From a checkpoint of a small transformer trained on Wikipedia.
Size: 9 layers, width 96, 3 heads of 32, MLP 256 SwiGLU, vocabulary 2048, 1.39M parameters.
Architecture: RMSNorm before each block, rotary positions.
Training: 148M tokens, 2485 steps.
Each number is 128 + 24 x the weight over the matrix's rms, rounded and kept within 0 to 255. Layers, rows and columns count from 0. Numbers have three digits each.

# gate: layer 4 MLP gate, 256x96, rms 0.147, rows 98-119, columns 0-95
# up: layer 4 MLP up, 256x96, rms 0.149, rows 98-118, columns 0-95
# down: layer 4 MLP down (transposed), 256x96, rms 0.144, rows 98-118, columns 0-95
gate98:102133125131108153138132128123117110140172148103144116156150141157133122106134123116138150129126153162113117122145112129131113121141166098136136146122121128119132147124154078138136118107096139129113154128110120129124125107139129136149179157123147116150094103133144197134149119069139121155
up98:133120143106129156126127159152126097138147142145123112087149176122115146125161092145158166112127109118147144138123127143122151123161112137157114143158134147113170136124085141142146134128142117142123125105154143174147108157151157078114093116118127128134081132111105132091127139123117136138
down98:118134156159143088132126142123144134117145130112164136147131120088093133138109122125121132141139165150146130115163148087108122147095155124107169124142111119131123147135101135130130136130156119127130125151137110054095110137130127112138158105130133131128128129128111176110148149096114134126
gate99:084153146132099157093044085084115123106143080099117142146133126163157144131091138128102145090099142163117128122173161099149120139093153113109096142097144193114124098106135114103113138159117154182073114113106158139102161110131179159132116187086111162118090119138115124092120127121139144103
up99:135121135122153119072131112084151132144098104028126152103136134170130102138141146143146106088147144113157106146112135121154105147136149167080090124135097153154161126107116146101160099099131113122107109096130168074124127090092109125117101111179141124121160144090145095133106120137077148115
down99:134101125140122144098104068156075148085148101063158115141143141156154155107107082114063142113092155143147122127155136102149141153139138147152148141150164175104166146085119127100132083120145159155168135124111098104135156115126138111138143136092137146112091121088097136138143144137119118078
gate100:114121107096139090109126096115139123073155105071101127132153141156135136062143150149128158127152133145167139143174129175122170135157146154092074113160141147129148119152183146091100107119105097137096125100095088157119132152158113147118110123158108141124159107146126092111153134106095145070
up100:107154155140105137114144108055162156091111101102160131107115147120136128132097111150141158176088125129156118146111163177181098087125153174105125171129067148148131096100153127112113148137144128134076157146139179127163159138124151148148125137105171122099138158107143136124101090097128145115
down100:137124134141161149147127112138158090093104098102145155107145124088094090114135086199146154150140118091139149097117091145199091101156104124156121165126123122151147155154142184092148172110151083109079178177154118131092151126152157117175153136114133136100083131139154107118128145127117162091
gate101:122134170108131128147116157111126112112081123146114154126143144112132133065138099100135157174130130117154150143152075151141131086153129123147137111127125140126119148140166130105157164119113146128131122119170138166134171100173149183148118148161136104122133156099088113142129148158132134106
up101:138137147136110100072163159130119122125132130118165176109130158161088125111104120130162143124148129139142103115144149140111097144100159130128145148117105104154110160156165096142127126162101154127154138115095166119097100108115147101162143142102088129133116113142130143113129067108132156119
down101:141154127120140136111106134062139129097095113131127060139130155142164085088163098140110150158131139106165169107127100131155136126170117183137157112154110157104126137132153132125139103120158135091117104102096144120130126106142107138141110133153106122096129145134082127145129082158103138118
gate102:105128121114141156101101105138165094120131157146139152149146168115135106124124122129112163124169070163127123125121120105120078132113145145098127085146146128122145117117116132110159139116107173124125161144141105135105152156150126118115098189135126084172136122114169152146142142113109129088
up102:151129139152087164118112118133120109115141105120131102135098136146112167147115129120116100145106135131108159107101132121088143162178134130155145113148120159112160157134088129156108136093136118141145178141159094125149128141125135117104183124161173183138146076086117147143145109128101120131
down102:134093096120137101147158149139115120099137076134082139121158105125104139144140090173167112138072119106138158108107180114144094123160114110144118098125128128102105147119102137147121129126126107146144139068126155112162151110115114140095138141102119123148099105101130101150157127131168165109
gate103:102129095145118129126119125150145092119169102149129084097116082130129098164138134160134138113129141147149140117139159113083096134111134133112145119116131133095110078110130132173141095128114160138120111092106134127137122088104187178120124130112069125173107119165125137094171139087100139123
up103:159118152140133135146114117147136117120111117124156105144096145146165138100114118139107138155126096121094076086128097136149137107131100144121126124166115097162108141164094144120112098077169136125107127143127115156134140153148098101159154152178150116129086155146121102180111127137145174115
down103:140158093139146130102094130115105115109110132125098143143120105127115111135150120141108113134118116130109143092094129106113127122093120107093103117129107117152076165114125089156161123141140094113118106074182142143134128120118148135179132095066146147144138117125117135067123097193102117104
gate104:113071112185125137123110110102140131090130136150087120129139113129127124142126165112138161164118102116142130141125137139143110117144131184120110121103119141096123096158147093092186162122133116139106155096085120149118101180118152146074145115158119134119157099119111125136160120115128120107
up104:136128147165165141113102209094170134104145152129119123108131136154107113159116137136120124143121083161138082123162155151120080128125132156100163135131083108128165115090132134129129115137114161101139120133146143115131130129144133171150091130114115119131103131140161129120131113168162118167
down104:144112101145111144139137112175169108139076174144121153146130119098123105122121160115106102118177149099122108119122092087129119132127148092098112113117106144111119113172170108116132092090135105107067156135124086101125120097142096129115131116096151154138146136087160107101132143127157155148
gate105:149179107130151129083142116129147096125145132157132162147133133127135095147131126178104126095106098126096144168180105100153130121124137123173115120122168111126108149162151098102175092132096145156098141141157162118118145128120142155092161123132133143125108109086165113113138114120162161117
up105:169145104126148074121113128147118128146157138125140118123132138112097129130183145125109149097167096159117125101119122078155152165105126130136112126124139122146187100093140138138154113117087098118109095107115148161126156141194124148082102123146089140125121134084071099112118144118118159138
down105:142142102151125166094119115135178181122100119120090184156119124105114060110127151108107087128141166062119101140089164140126121103101127124109122153126084137135133146131142167133113131114139145118115134132125148130077114133131118126122136101087104116116105131136108086151106151144129153172
gate106:086123177140110123137129135164103145136147156122077174130144114138131136160130083127108110134143115135119089119088127122082153126099181100124093164092128113093169111129099131145114109099140137110084117164108120157173095154118077119095137136106114171138090154150122110116154098086110102098
up106:122137179111129062108085130154161161148128119114146159101118140127076123124150101144122103140157102152098137102094141129083153120091179107098109109110125148185159132144122147125154130125139131106080125151133174124159133143104112078094117130156153143133093132147165102102131091118134102117
down106:147136140139148141125124099134095119117086134158195133151160116109141132089124153165140145132106116116125181071127117126077134121131110137112163081100152094128131091139084133178149124139168113070168103113143117163098127089145174188163093122152138135123152142112127153122050154163156111121
gate107:137130150127159155102138081108126065123125121114100200164165123050087131118085123156117125165124125129153125141138142132147124116124160118167160093133116151129107160151123161138117126115137110198069097142125117095105142135085160213087088122173141122138130108125162157121143111125123146118
up107:097106155083096106154139141125167120120113172160148125098149112104136150149111131132122111128114150046126131132126130099150118125112155165103138156143131149127052149124110145138109093087134146059091112137096150109121131140078122160123136134131094160159086069112179165177153161157121146082
down107:133163144149103124144101115116148149143162100113104133123120066151133127130155097090142096164102096175140126146131111163127088160174113120143141097120150084106144115137090088152111100100110123130160131133169125114129099113106151129169152103093102082141170186120137122161125100132170142109
gate108:091116126143134116166136111134134144102133142124112125149137124116117118152114116116143124116125080115118141094124167116127141147108165163126126099153128111125128117140109114129124098169145159172150148131126085183123146116151135125140148085126114099123170122148103138132156119126129136081
up108:158149143115149170108125131160117108093164065102140123128157143111110128168134122111098137162110134154128138147125125096136147136120136137146123094096101119158169123137126100143097088154118122145140121140163146134101152159169114138117147136113150103095079160090077109134127121151117102099
down108:132138149144144088187154159131147146134127136150134072123133150138142117113086107150140136138145149103134129134114085132116143105126173148112134144130148113118114120110115175111145149145128159129149126138088119193148118153114140129153106119127138132143147127126145138104154130104151099133
gate109:163176118155115117153109101128071153117157110125164090115115112131126133137159122118158111126142110105108136139115135079123140111138142095106142137141130140115156148144147114105131141125143119128129135142124106128150177141109151138105132095148111159136130142140150168104140112105121142120
up109:187134130104148124125146134175129114103166120144143154134161114159142104123116121146146107136133119140146137129108105112141123172111129153149132151124139121102160106133173121159117172101123140144111111113128116114125093117145093129129144177161134123136123123104102139136153117124095128062
down109:123142112134125100150112143109103131113136100147133094151132114131143120123136094141156153138129130132122145113133136108118150134145137121115155107118128130096133150124108126105113136109139133143120146134097106145120124131108148105113129127110144128137128117123113152137137115122134141158
gate110:106112115092108133133110095113125172182127150111160165118124131095109128140128116078093121190165140118153109166096141124123123114161120164120132113099066106111145111141158100123132150125115141103136157138146164150124072135163096149115105158125117119160119112118098092106111099089105120141
up110:086147119106135111091141124109129107089088140119104095105121178126116130152137174139145152104115096124114161138172118145168145125145139129171114136122091126113118185114120139080145111152093098132129098111126080120096161173090118131149176121128143120131123162131134139164139118081121102154
down110:108180129109124127134188095145133126164132138194161100124083097131133156094136170105120130091095099127150128132176126143145099146160129111110131160136153168112167100132075149132143094140140160134152130111116097150128133140136109133112125187104151085149098145138131162148127154128095103134
gate111:140110122145143165138121139113109109150163148130102147081091125138137144146152105098092166168140110149140131137149077145134160105158135152151146138124107114117110140097157139098121123120138113144080102136144179094127133121120143149070145119131111114198092092144096129114098132134065116130
up111:129117111107093134108129148110114095132113139159126097173124124132132104147187113131144128149113122160123188137082152125096153124129163139132151091126120110140137145098108097167138113139108113132120091071145146118101118173155150150103139133139129154096116141178145174131112141127167134124
down111:109136123123143087134157150127105113163135094140162125155133126127126134103091103130121102132123116132103115153128124112134085126124123141173109096112133076082108105138116082142156142113143120122120124112185071147156152153175179152152102153136059111104118151090144092102161128121142130113
gate112:129120098123115119107147154127113153124109124152132130136141114118111116121126106099134146118162168091104129115125114187115132127156131138137115125102103143137157107098138141085099134154152142130112180119120110111101193098139118136133130106161139112143146126095134128113166097092137104133
up112:087156105110102107107135128165105148148130113116118095123114121165137149137146147120129107143101131145103146158140150108153141082101115132083162093090114123145135126117115127128151166127122126153115097145135096141159093151112119111162093141098125131145104090119130146105153100138100123149
down112:127196134166140115146147108148127181142147135115138116108109152174107127131103153117100104135111125098152117122118134107156155153115143180109141100116174178163146127134068159105156110113103096125115146152118143157128131133122138112129118140084111130134160147162132142119154151110095155130
gate113:125128127173123173141091117149101130113123122102128198123123179125090136150138118123124134122149175151129136071102130091145156082126124108101131112137151138136183151138099099170154096123163161142132135100117098117118123136136130115102142149121112127145105135123092128138072133134087134090
up113:148099162139101131115090136147119129107126126078140164131120163086138129124131081160165148126103119114132125142129125143142128122118098112111118096159095136120208095185111104165121125137147116097155107128110117084114114131120103117101144123144130147141124104169127112165118074126155110139
down113:119143106127136118120107063120126141105129116151096128119138115124113139156142123092132138122118155143117138146099131120086137141151133201105129110143155135141148125106126139101125156153070173182118148113145146122141170138113066124122196105097151117102102150132133103154184154138124135153
gate114:082130084160141140159111140090134138112148127090111135122166130098126145111146098096139127135177110143103120112139103165107137122096127133104121103104078142129127156097106145119152129087095166134101132143096081129158144136101125144116138106166105123134099083169108138138121123099146118145
up114:116132144127129108130125124151131139155104098102152141103114109126127147155147139120135105087154143132109117155127109079104149122186151139105118086105138130099135165143156126139147123127140128084181138143105091145138116151140144081131133127100112145116107134140141115163112136113153090158
down114:161106106082124151104168087133102122135110140116154099133135103132181117138144171124119107106126159107161142092133142137131155111137136140154113157119149117121146100156132147138132089130103075106118126144136156135117196085136115124119114155113137097093107116110134124094153137129115097103
gate115:117091080161164161134129119144096124122118086146161174121170142155144149109125125068141143119118062121144155165122095147145122112110119109097122119111098127105126144144174061100125178145119177128136155142115088155150141107153141121107118152162120138120108120105128163136106135097143164130
up115:152153159159120108114153105153097124137120160145113115148095076141101150120118200148099134098091113121101157103161112122057164089091114099102108125106143129097146094143088159108128133145156147100135157147116127125131143150119120118141116098160125112097144125148145153108136117129121132169
down115:124151149139141078110133095113152154176149149137120122122144152092152141105117113143162154174130132138123108086148162089090131148128122144159127138155111123142115121071110090115129080100115104139112151149129154129161140132130119127170147135083146153130105155136145102163172140135098081106
gate116:130126106128106140150116023113118115111125093144113152143148101120126119118148136119126119137140160091119115111150115115116128101137095137149100131084117128131136112150102158161108126120178149172091164169118106144133184112100163152137126167132101179148131129184091107079144155119163100112
up116:153121132055123145129170129132162114180157106065114124177132163119116159111138141148133153102114102120113141157098097147059124128078108124153102157128085101136135096085099140102143102119121101119120172133122101119094081120116105185091105114116140129114118133085113106083134111158108149115
down116:128132136150102117133192096141114132172123125134144144094101171101109141115095109171078101126114139129100144168172080108155142108138115128177117137126090116138155140100105148090092108119129137218089161163127153127110106135099093085112151155152102129110130113115125095129114117139125138149
gate117:146115145120102155142128122147141151140141145083118142120158133109131121134095102134129107128117123140080091116140140157148146136126156151182124120119117109123110119140172083097143144119149123097188127160097155137085124128116172110140144155168144159134074136146163107117125126166163124081
up117:131136115149123154112133140144150111098125138118094173178093124153089106137151146129139110073089128134120129147153159139121100096140102096098146179162149112119158099122168123145113129160155131110121121078122071122165107154106130101114104117113113085143087125110151133163121128125170113148
down117:152137117137113173146139108137111078121095097115043176135079119120115123132088136131130102105142121071134131119130155113098118124154159115129137119091115102121102099108154099155152129136132135107071177131129120136113118145161139140121140171130135138131083138103124115120113105124140135128
gate118:123111150114100142138116152140135164136087113160130171161099160110091080096138141149138134157156138113111130109101117086128104118106139169138131103157089182134136149148171140109119151100130128115130154118154108127152150115108128133130118165140113130113123141139104117134150121137137107125
up118:145127120060162106135123134134089119158093137149092090119128116115132136113167130115102130113145138178147144127168131111131126146118102150122091131090129150167118119073113135136147122125124141165101109098126154140110138097147119103160134085132129122145113137097155148107113100127122114140
down118:125098180143110147112149136140125157125112122114085143082121124185165092134117141081127093168113145151085103126117197103127114167084130093116122143118108100123165147131120131124144141111151136141097104118126144159118111136142129131151133092114152100165140103156158110102134129102144118128
gate119:143147148071095144110154092121143174153114141109123159091185123084132148144170124167104154176160114106151180109120173136096162090153163114102098111138110132105106174130193138083105108119116123121146105072106097145123141127094097119099155074122136156175121143122121148108150095150112131151